From a checkpoint of a small transformer trained on Wikipedia.
Size: 15 layers, width 256, MLP 1024 GELU, vocabulary 1024, 10.4M parameters.
Each number is 500 + 25 x the weight over the matrix's rms, rounded and kept within 0 to 999. Layers, rows and columns count from 0. Numbers have three digits each.

# layer 12 MLP down, 256x1024, rms 0.181, rows 214-255, columns 64-127
474502469521490526463500522492493489507553508452507491473516491477528483485499490455478516504472484532471453499540465517514486533489519527473530487504510474465525466527504543522511541503487514
492498479513540534482496516527502474496465495494481461508488492491500506487539471477518519495521471493487518509475465473475513542512505482512478497499530496463504474520484531528531540523462510
478520443496502526471487518513527489508482541542447504507490531504497515488503436492505531461495521462477542507480515478505473479482501467519522544551508475483518483515492521477485521508521466
484514520513503497474443520481475481505512460470465504507481470465510514483502491458511545453508514537503496501521480517509496525516442485536509474511557508502499513553520467527536545512485503
509480491531478471478465497489501501486493501539453489525492543505488514491520483509514484536511522467553466511449540518504517501497478494483473519502524555516491542496465520489504502505518525
535526496510506504531481489495493508541551519480521470466479535506461520479485501502516536525513474487474454548486473527520502540558473473507452493494554465507484497520474484476524519501498486
525472481455498477513522450531507516453476513458492508473496515515464492523485495462478480489486491504481525486511501505459517432446503472498495487508503515502486516505501462464495526548478495
455488446491525499492480492485525496526530476491504465536507530457511491472512524520475494496501484457498517492479486511467504512487493495521496541476494521531494496507494560479513507520510530
464519483570491496518499508472476508510521487518497503501465489518485461544511464492501501505502486476497498473559522486528511488499477501440500522519488513448507511487531502553465469515517481
563473459467501500503476503509484488505498536541499527506544489485496529503494483501538494486516451531534537476522495505462522495463485475532481547499484517492551537492483516486500482566514511
464494513454509511533500521485478462516491508481480491491520461465451474487500512455502484492470500465477506496522509515493565501518499542552473463502440513505502509533494477481457504501506505
502552462493485460548506489482491488469515508499526502508500488494486518523500517495521505470475519481483493450475547512517506515509507533505477501495490541492492464477474477464469514479459506
449540542494480476526486466531503493483501504530532535480477484488513506520495535466509535496521493495507512488504521504516493531532522485531466530498511511480489504531470502458548498526514486
500507516514546545531475513481509485510507509505484480515496486485492511498461501500510517536502521472494506501481518522488479534474486497523495468520523457491487527506526457527532481534542518
486453448534534522476522439512469510529548516514527494501507474512464502492502506489481456464515531473500473469517507502488519511525478566480501550494503494517449491454491532513521472525486530
498478479479512518496500519490483514480552486495504503471441526483509474444540480511468461486484525554490551471485517527485497474514503491494475533519507500499511546521503500505478513516512483
532500489480497486489542546525518481547507501505478548524505487506521517494516464488520488503544477483468521474445468474489476497513496526539467491491560493487463498492521545544531430540466528
489492470505527449506505544492467532471496466484513495475512529540558527484507534581546500528472512524529456493543483494511538432471524494512478458527523511470523463525521503468496499501485505
510497466570467507467546494467509478489521496502514479481503530463515530502494466500504502513491446466508498497531486537521565515506482450513540497456505473516505476484504469534519461471521458
486470572509513471489484510534519501525481490457507502532458536513469510494483581466486492493481485457474492449505495516560527497502466513501457497543459506499508497489493494488536483494513487
478538539531482497542521434508511487476488496507446464523473511468451506479502489500505443487477506531502512504502512551429525525493531508485517500482454511521461494504461547503514466490489522
481542503475484474487511486498512523487493488468485536485536512480491496527535522511513523524498515441478514475535518534516485520505560465499435466497511514494495492485456492496500513497504509
480506524485537533493506483501509517498500502513486465511483489503479494488556521499493450498471517480485470501507535534541493517491492509485510488484527505480534542505503452474481488477546503
549471474511478528478505503514480495457533523506489495504499498492489462465490509480476479534461520493529523542516517528498495504493520496469506526489488468482524513458542464468505499467514499
502505507490497473524486487490487498513497460566540500502540524470515491528464493509535470491517566531515485518486508485501513486513512489552461514518495499507523536533516516478492506503504542
517523533488480493511462520505471511494473490507531520498486481504478508452493517473483459524466518536513489491518474564499505480501512518524505498500525523495485517533485498492485513498503498
506475496477501491490480422500503504470575477479517531467486472487498478513540476483492545503552495532476477513462511499512496534553501527480478524480431511524520531499501490494461484481468531
521467505518458518491504527487490480488508463481488527459497489475487486495515462538512533507494513459481492509480513500516525493467539527542481519457467444485499491492469524491472538460481488
532515514561512506528480530546544465461465521552507534498503533490542519473469515492479491532471443493488552492481496496503519501524488477528529488502516524487499501491474513506500468485507484
528498515498458466492483469481481491489499499509496461493487486513474499481513524504468520460566532493538531498479504457532492476531478451490499489512533490482540484530493514517514530508507492
513499499551507505468508522501505483504487526516498493483515529534549480561504473498523518497479532510528501485487493537477479519466483486531499455487481514518465486443475482478487543557457459
485476569510541500487467527491484515515510538520530506507478508503474522511524521511498494473528464512521449478490551489500517497477523493506500494450513507524531548512507539481540469473498505
500452497496479493515534525483540489482477515541503497527522472485515520515469468486517504502491466474500515470523505494507484531497486507496521528481490531483538523533516545496509485496515528
475463469504463498478521468520479523550486473519489501551497491509511487505509509500513508515491484489533517470518465523504496507520507466566502508498482515512486476499508476449512534544484496
559465535492486540516496495482535485498483496511494489486553505470498517523536487526487487455517529481497474494496497515509503545503468528500454497489487509481476486444488476542486497478508472
486480549523494479491504503526498493496512475544505525470472476521544475483506503455502530498480502529460498528530545492489507499515507551493490502472526503466475518504503518474516472505562495
537474528477507469504498535463514510511452478483541534488517522473486498497514540487468480490539481503500501488502515490503483513524475482495489480500491504463451490476461491490505517490518539
541497494507512515489467510432532522500509533475488528499510469482526451463508459526471507483482517521495548521488513491483565522470492472501526461509502498490504517497481490507475480515458499
469471507535472497465489490507494472434495480516496462522513541534468500486494480511501459544501558493490511514490516501516450517487497500538492516502444523504503472499465565521434497533499489
502501460518494449555491491478527501513564529520469505502452511505507471514526507535497535535495480475506494461491480507492507474482511486498522497512515526511523510481482512512523493501463495
458503511476491515525490499472469511463524484543515493513526488542497492519468499501453487522514502499537487524547493529506510456530508484522511496472528496452541504489524470493512466494539509
516511459479537489490493484504544463501501532493541505553517521498542503521520484493478498550500493477439520481490537496507512518529482519498503494486524490458454463528484471478459462501457519